config.yaml
hidden_act: "tanh_gelu"
norm: "layernorm"
norm_place: "pre"
bias: "all"
init_std_qkv: 0.026
beta1: 0.95
schedule: "cos"
batch_tokens: [16384, 32768, 65536, 131072]
Each number is 128 + 32 x the weight over its row's rms, rounded and kept within 0 to 255. Layers, rows and columns count from 0. Numbers have three digits each. The size before them is the row's rms in percent of the matrix's.

# layer 7 attention query, 256x256, rms 0.198, rows 17-33,80-96, columns 128-255
107:146171163191103139093172102084173189096146114126099151188106126077095126119161165145074195146119143151137222147143105059102154143162096132101091139160147137120141118154142110044101152123162138104114113156088120142095123149129097174122091094083184140087182104126122135107098134134081155108147098069133103161169127109171133143097153088138119063120065130129122117161146148123192074124149
100:073129146102099137130095088105133148157075069158162124092135101114136090115120184103168132122132032103091062129150138069122120131102116151135100152137164163201056132151174171201110097090141195145144115125171108097162135130120131099106100153137119127154123127153127083115119106089170171116125107178130186149137102215085128112121125087149140148124112153146159166125170144126123158131121
097:093104158154153114087137081170094134115111085086157162154089127163176057118100100124171092144071140130127112104153172183124148153115152080134182194115084109144140149153094142135157163082113140103052168138137185111113143092029168148108152094145120115135130110156160096140065105110145120222171088164142140130141101119097102138108176153141120138136126133134125136106156124156169180141076
103:127107087176107119130129082123095156180153082139180148120157107191111106169095084139098156105130093129120174079124108065038134110116108135074101146107170115109136121119109067132133163100184169147121121100138140137094176167044146169167084083126155073095136184146185087059113128147105157104138120111116196118114109162150084093185124142193170112180125162132104122099104087100135155162127
096:158145168075076179124120124097131192165150061064136140154057086089074128139160080144138100087148086157169147089113100114154110111109098134112130154137066107112176092089170139119077194171168132115164116163139159095072112116162157108143131106102101142100137144167126147218184099135109114186168108148182104132163134078120130134143201054114112138135168191153103112183107114146111094106173
099:135099131131135158165173133108160136077139058093112131096161107111152148142064167081094124207089098095137152151130096143080131140129126088137155134071094071116168126123141151122161210126167133133195135084160128180124104103151057130090155124195184131052147171147138132110108118177065207157165102135094145109124148143183158155118154145205162075155138099160139119116082077119135158117137
096:105169088115134159135120144102160163158148144186161164148156137149053166099074112082136195148141104128121060125096152111152169051096192090142138115099159094147115082088124122150119095129110126153130043098121125204136142165159143147139145113107091145146174094143151152124173107132144123131105139145187120172131128120120123146153066134133106097098102083189077116131154069157092142082122
098:114162101126109177102128144120107184179139134092163135134151134123136132164096055155135166113116158098211091068122125129115106157137090170109172133113157125139119123137109136140121047090176113129115115106157173096081098150114114140155160145123162138111172147076166100149151107088132063177076140113111119135214108118098058164154090121090136210202093168139184137126132120137119133148085
097:142116181062107184051168137119111126138107155109160064152102133096168082159158175096073100153086189124093082160124143117157104142159111069050176077141157117151101180080157184115098133142148125153158122135113166126144143109177120183095102158162132153143131120147109188178148131080126087163152136149154083124135102162106122114130117175120188096050120135101091111129116156133151121120081
103:062103131116094118131093146170124151084136201081167119092107156170129099128106092113150086108051099085043131104099146104129115172207124022127132130149149131166151120125115157169071176134094130154064107109117130140117163141094117133137127126151145126094154129161075104102128162105129106124108111071138100163116126137171120120104139142128127078137137146143198086074181127162144155140215
101:113135114109099198161118120103094148146116127112159027138094144091171139203117120137166129161115054131111109100121178178112079092132139176167053065096117159080130154087091122141103103170114055103132060113189123130183123164119115156100106132095133131156120176133136138119145163192187100111170101151139129121115146091125169073132129137110099074156090109186184097130118135125152125103196
105:159147139131144131172110186082134122137107146150119086163126125098100132107118129123125171138175093134074129100118086129146057125105182116140135152123116127179113092133124033067140114147128225098108192110167111102170139153115124208115133163122105117143151157124120115119102096088083071181077141181163134121113171071171100140142122122194090151115186146154075164094083165138089123135179
102:151125118062100094098134129037087187173129124157105135099127127091093100070105144114084139155137175133138176126069110118165125162124134107175157113123095138115070100105121120170129090144111127139139181095145169144151115170093143185111087158108166178162126100173142140147178135141174107110146194092165113069206166160130152055148088116148103107148138132115139128138112149123114099067093
103:113119183131150060128193162178077140155115160157120117172144145168168149172122136085075171140151084134101117130113130107105125119159111114140101116088135127182109107144155154114106134193120104148180069142088146161107168164097130188154108135131107119105139141129105114169097105131105150110068053162080081085116185109114120147148154171113117139129134148093091086133109165113135113202137
100:126119094073081096166118103178060108157077100142105206113109154100111145100153111149119141129171087168071149051145091137121100108108091099096140145148138124086114125178078067114114132078115060085117144119094159100078116121130122137155095162152198176165102136101203146151108130098192138099129162140058180154151107107157113106140149098164124104129113125075156141128104133124164131140164
142:157163165139093095114149164110143112125155123169149131128121175143118081099136105129117130173099142131080165109128152073077132191160125126167116138118129110129181154118118082074146133124156162060104136063169152126125125108099105172116094109133090095139147205096063120097141120077141131144079131094134114153121078158136101076089100129147161110176186157130076151137168112153091183179134
109:114132105165133176126085121121106140135160138118120142152087123122124125215133123146142143123119100126113117109122124163133141121145192163060148126152139096130214149125150163119150132143186071159116198040144115121078100123101157183147127156094124155144126071165179124123113131142102101144167093150091201119152132125067136130152141093111115145167070080167158126149144106110134078105118
101:077072129194156062137177146129163160125151140135144116095157131182148131156138116189078081081085128134151157134109131157068170115133149140084181066079134182122090113116144077068110126186117170157114087149106128114185175145140077183102147094133133063140102162134148131189067116100152127128148088110114170082156136119118056036094133153146132146159139131088188124147149125119109155155150
102:161212060128125196179153148215146076197089166100111163153144092102152169143123142175157126151175127138152106090133160120138111132094103167144111069134118185153103143100172092172107105090120141115144159147134139091113134118082182204109149143146119100091112139145112133075157110139163085170106080117134143161164112132145113148166102122090091149187097142157091161085152086128131117095105
104:118092107086079158180207104093166139111071058118157174207132119182140112095196130140119127143116143151156124144095138069125177146112207071082101115115145188175157122128104142184151154167153138106146130120139159129121113130159088168155179136188109157149130108118156162174164070152123135108078138091141106075121107092093119136110117126106130141122126144140130094118088105090147176137124
106:157166129122136082154084212082127132107116126124103112108122154089094111102146069164126151105112102153086158114153080087112176154170140087134145139155093178108101162069103118125125076123121104131136137108072103116143141119047140112136108118112118113165146158193172164154135096106145124158156150130130123105178093163181175129149096143132122156067173158119118153162091102153100172107136
101:082130108115097105155164112098166089093206105140104138156102124100068077082106113133150097111129075132114140134142202138129145086194108127134098114103094126091123126184162099125114128142129136158129155130149093110170132124118075139103169096147121164127213108146109143137152106109129136188154169153091121107138129098104131112140124083162101114137128164120138114142133117132127161120115
109:095101096101150143096138141168152166127125120155123120063164128159164161119128160080116095157141122180149164138131121045097108170099126148196173150130092106120158125170153144089126107106150123125101162106127120099154139101193139117146135202141113136127090139148104116161097168087133097155116137153131176127083134075111082102132187133115117147174122133128157161152139085086142121193079
103:133167102179118158103137159163170163104158079091194125075153072170095066129144156132147086104107122158158145185144084095089175139133079111057069083117119102165080098104142113133103129197150088069114127113123139115189081147150122132104115107157080183178086152085130109138150136138162127129196144125149161148143112076083136132141113138098190110112165152199158144101118171144130153144138
107:121058196083139149155163104153067135135072136137115191129108147107116134154156115131138092120118098092153129125144116133161124126157086153111168152162114165099156103152108090122115040127146179176152169126129121092123123189087125112123113127089170187157121188133210111142129095080114120080178112156142080091130153088122085137089173115111241167132113103103122107109140137124135177093154
103:086110234153126151174125144178126109134111128113109181105169097103137157158176073134160122137108149134144130061162084090124185077106105156075108163156059079111062128212093123142123144127171126082143123129156145106083140178128147094156138080164102134165173130161093180128161150148138173134134144099082144148182165123102111174121159155160142060111133063070154120103148172197126070153162
104:116152134150116120081118203132141134170140177193068151114188132149119156107091114145161165083081128096104119130180135156121128044129084074085169173169135127173100120108113165135151117093061127190158093148096164073169190104177154121117155101121094136126074080094130112119182095122110127153073112187107085114136103110120098142140160099116077133147141127098168128149152094104112141136182
102:158122110145116086144122142104134104152137144164139127127169072142110113129128107041174149044166160131192185132168127223105100133131116130121183135079103114087110104119129108143147169096141169112120144115164117145116163128088153168180149170153100134137117099023153121157151148148110109085134146099101151138144176119131060127111140153110073106166129112162146095092191124081093145150162
101:072207127169172095144119111086147095097125153118138116099143128106131114079128065189131153148135118138130114085138157139055152108155162132100169079090071104110168123113111185134111122059145112164107124168147136118072138167160127100143073070092118121066062138162126175123142173105096107134156174095118137109143140130124158105103133174140104152112093215176142178038137156119138135078146
110:133107093110142094128106138115114172127108130095108118116125130138140056109147137161154151099136116108076144111160113142093101153156140119111191098143204121126106153103106141103101159162117095101122157123098222165126103177123103125095097093096076102150123149131108159144111131121181152088137115099077089098096089121104167123167224131103074105148124168083109153141130100132116091120131
103:108145101130182132115081096117103140098153119106132061092128111143109092118121133156182131056155134163089123149150159082197129104146113108124164102140175168087134100100107130094129146119077126110176185164144132077100082187144145149091191123140155115121161109132105100115160131133103063166113095143129194085133053100169158132133111170143069097087128102135114089085148169163119114137145
098:139162072123127074140127074138203091102116200155087105132115126172084144187107116150105072148114119100169158117089189128137152203141163160108193140158095104168196137133172156128153072131130118167194158123138173148144120081114136109054118101167160179122148145162076130168134099093135156170114131119155029099146122123129129104141061148181137113124162161152095085094106148127113132125138
102:114115075122153181172068160170095111114130107080159133085101096174139152152181089110096114199138129100116137145202150149139143097138101147125170215096122147105129122108107162077160112114123092142075126114142107196120117152166174097076172145106189158070144045119158092116097183091104155096189143100119147080158087087130117120138142074146134169083188145128175144153125145098102126081134
116:108192152138106160107162112151143055128092111187128098106130137123198128139139101174133152157141088088131168124072101097070147171164149176156133152166132112145113127106159141083169125079115162107168188093166080125109188133199115090109096147105177152163172092053135091141138106111098116102167132126105141121147124143103107102108153173146141157123196108195130175106136157115099167130105
# layer 7 attention key, 128x256, rms 0.191, rows 16-32, columns 128-255
087:100127088143150195150145128208161091118101168061161155073158132060068196108126177125146087106157145120154115176158112075091132078106140128135153114143104156147107107111113135151120150178179079146035135074128121114117046133139163079111113124134124090152137094126092137101126110119111121195128136103151163133097145085182202161126175140096080062096083163144084199124077135111126170119179
095:086089153139118138195147115146067100151147160083157133091146113128148112155130150144139107060081128160091145116126139117145073178123134110189164133087128112112170147180078147197142094143049122131126164125185079111089201127156075226106098148163091129166131165118142142145137150156171159121118103129158116120096122132165139099076099085114105165082163101173087089143143162101134180157160
092:131116180097129155088115129148146196075168103088116069111166099147085108117156154181135099079167185088174172165138076147120106114148108165195158115093144096055101155092134151125152113150090116130094120106106132115136055090139152128126173126107152118126115152197162075156108150106132145060199180109095146113090147164104120144117114138163128149123186065133114116223198120114128108194139
093:152177082156133111081148083118154121123128160111140108102064151122127170109128200130102142151106090093130160190084085110103130142156119109095101154072137164119110097179164148111064148183136080088155102121126117142135120114183121129143148158126110176099141124142152026137116151167193131114146104135103194108122127095133182155123135100179131122136121067122146112164095131140108152143162
093:149171146155100117128106178110119137087095145113114139128159141140095160129163138063136121118145107105193142140167067106243182111108130081105121074136077117127154122099123157110184145081125127068166114072119095115121172097137148093108098101151168166084137170144105084177117125182101187155129123105125146183141071091182102104077122125117111128145214096120146102165151145157089111088103
096:151114139159213094078139179100115172058134149138111133145187165170165128138149076160092134132175146100096093188133180076150121074131135158093202157119164141144090107163120151166188062112100128098167135105197134122153138149129113149108104078120119127090128099166144126056147156165097146146119154183188142122150129174177157111127047106132184124117126078107145152078097118121109104112160
091:145176075192148094119143078135111130160117111097134138108181139116110173093170138174162079124195134119088179125138138165095162110125128097148119143125080152099116117079135149109141134109139123141104099103128121114144154159124214142119155138136110116132115185138126100156106117102100142131102155144129066134160153104102101090167101162117144140116151113089143090090055095132092171140124
087:128134083189098166128093111135132183150177171104112051153089161094093082151108177137136112168114119147118137066162168107132113107156180131109157116117110103122140145181144175069125116090130121178138186091126171125159167065116127154119156147129146117110090138096104067082141066105148099148121154125147141151078076143130093145131146122144106142164153097070141186060154128075148129173110
095:164158160130168153196111161075122175122145123054143141096087122108093130174132122119152069166130133156121130114089147102142058098100134115153185130121117136163138109093141156093110142148116137153094231144076120141130076086101167107133134073160179139164149119130159111126061189160107177133141121110192091184114048150125106108100101123123135167095088143069102119106131118172178147105165
091:095154127144122175194158146124036154133090121131161194122159115119111155148178149163167164133129108202102099099145109158121152076136137126160120142126096158131105162110129040076104110105118128122080078130167067096103127142108035129120196131162138150086166180112049156079097139172121100150087157112145121138128128122153208085137104128116155137110129148163119125164159120108163136131160
093:148117135102119086113075140154130154112128071088156099133067162135127102089132093111128190073171224188114072139212156147090159109095120120099169118087185173102168169113159118152135087178148097123137144161123121122091093167199147185099110152152107108147175134159104105141182116190173170168107126156143182112108078163069159131096149091120142107095138159108120145162100134129119094122143
091:138114158139082125115092121120167118078073116127145155147139137135069149191142090082130139128155164101129189183087153143170133105133112139199129191109122149141191120142149177166093152129130162103098181131118128113117202134071113190122103199137070052142206075119118140144106117098083155173109117085143132120126183153125090093126149136068117115145148107105106123129158135124176113116106
098:109111161120139119138121148147158127146141116155115055076092161191135156166161138185149139133091187156169210155117130138099163047140097135096115150177134060099099101151150140053130143093118093122124160137095093068100100107131120087130091131123084149115111153149098119165122135188115154090141106097172104106180112084172150165119121125083103140064094142135193118101155108215089127111089
094:111123147148139166136056126108177065127097127161146235118145147083086185107137090161137089203133102154080130117122052147144135123086145145134102161183129097122064115147065078106129127086141088121166168128122103160114139075163155114083149097192107130127143152066190174099166096121145128081077100128148114125097119159143142160180173089088046083161193076186064139110138102113151126144167
089:155058136088101181114089120195140156097138105132157177145094129046110101129135074162123131103160113127042110155164135135165147173177111143170150084113123124122085156157075145140090153103143087161177105088094150111115099133095097145123123095170164093123127128153104079149082163117141121127131164106098105173102088080147118096155128173126085108127089134146172131197107108163128168115140
096:199129181067073118111141164137157138108087145153144089129144149137095042125095226131116108119116090174115089100097105131089112118170140150121074136134127133136125127109185111122141099168194172195153128145119151132114180124083166111125174108116081150086103136153111107201151105110101212099120114114108109130107151123119154143176134104128135138167151149159088134118062120086088128117191
088:136109121145098137124109132126103131142102153105138075143080145124139154130094000123165166121141101146147151164151173132163114181116116155199105151114093138109141084123126138112133128147092143077156142107113102174144122181166122135150150123165182177154133150068101113115154087047124150104076132127096095143124188112104075147100148135123122102123138099148099138161152153111115117148149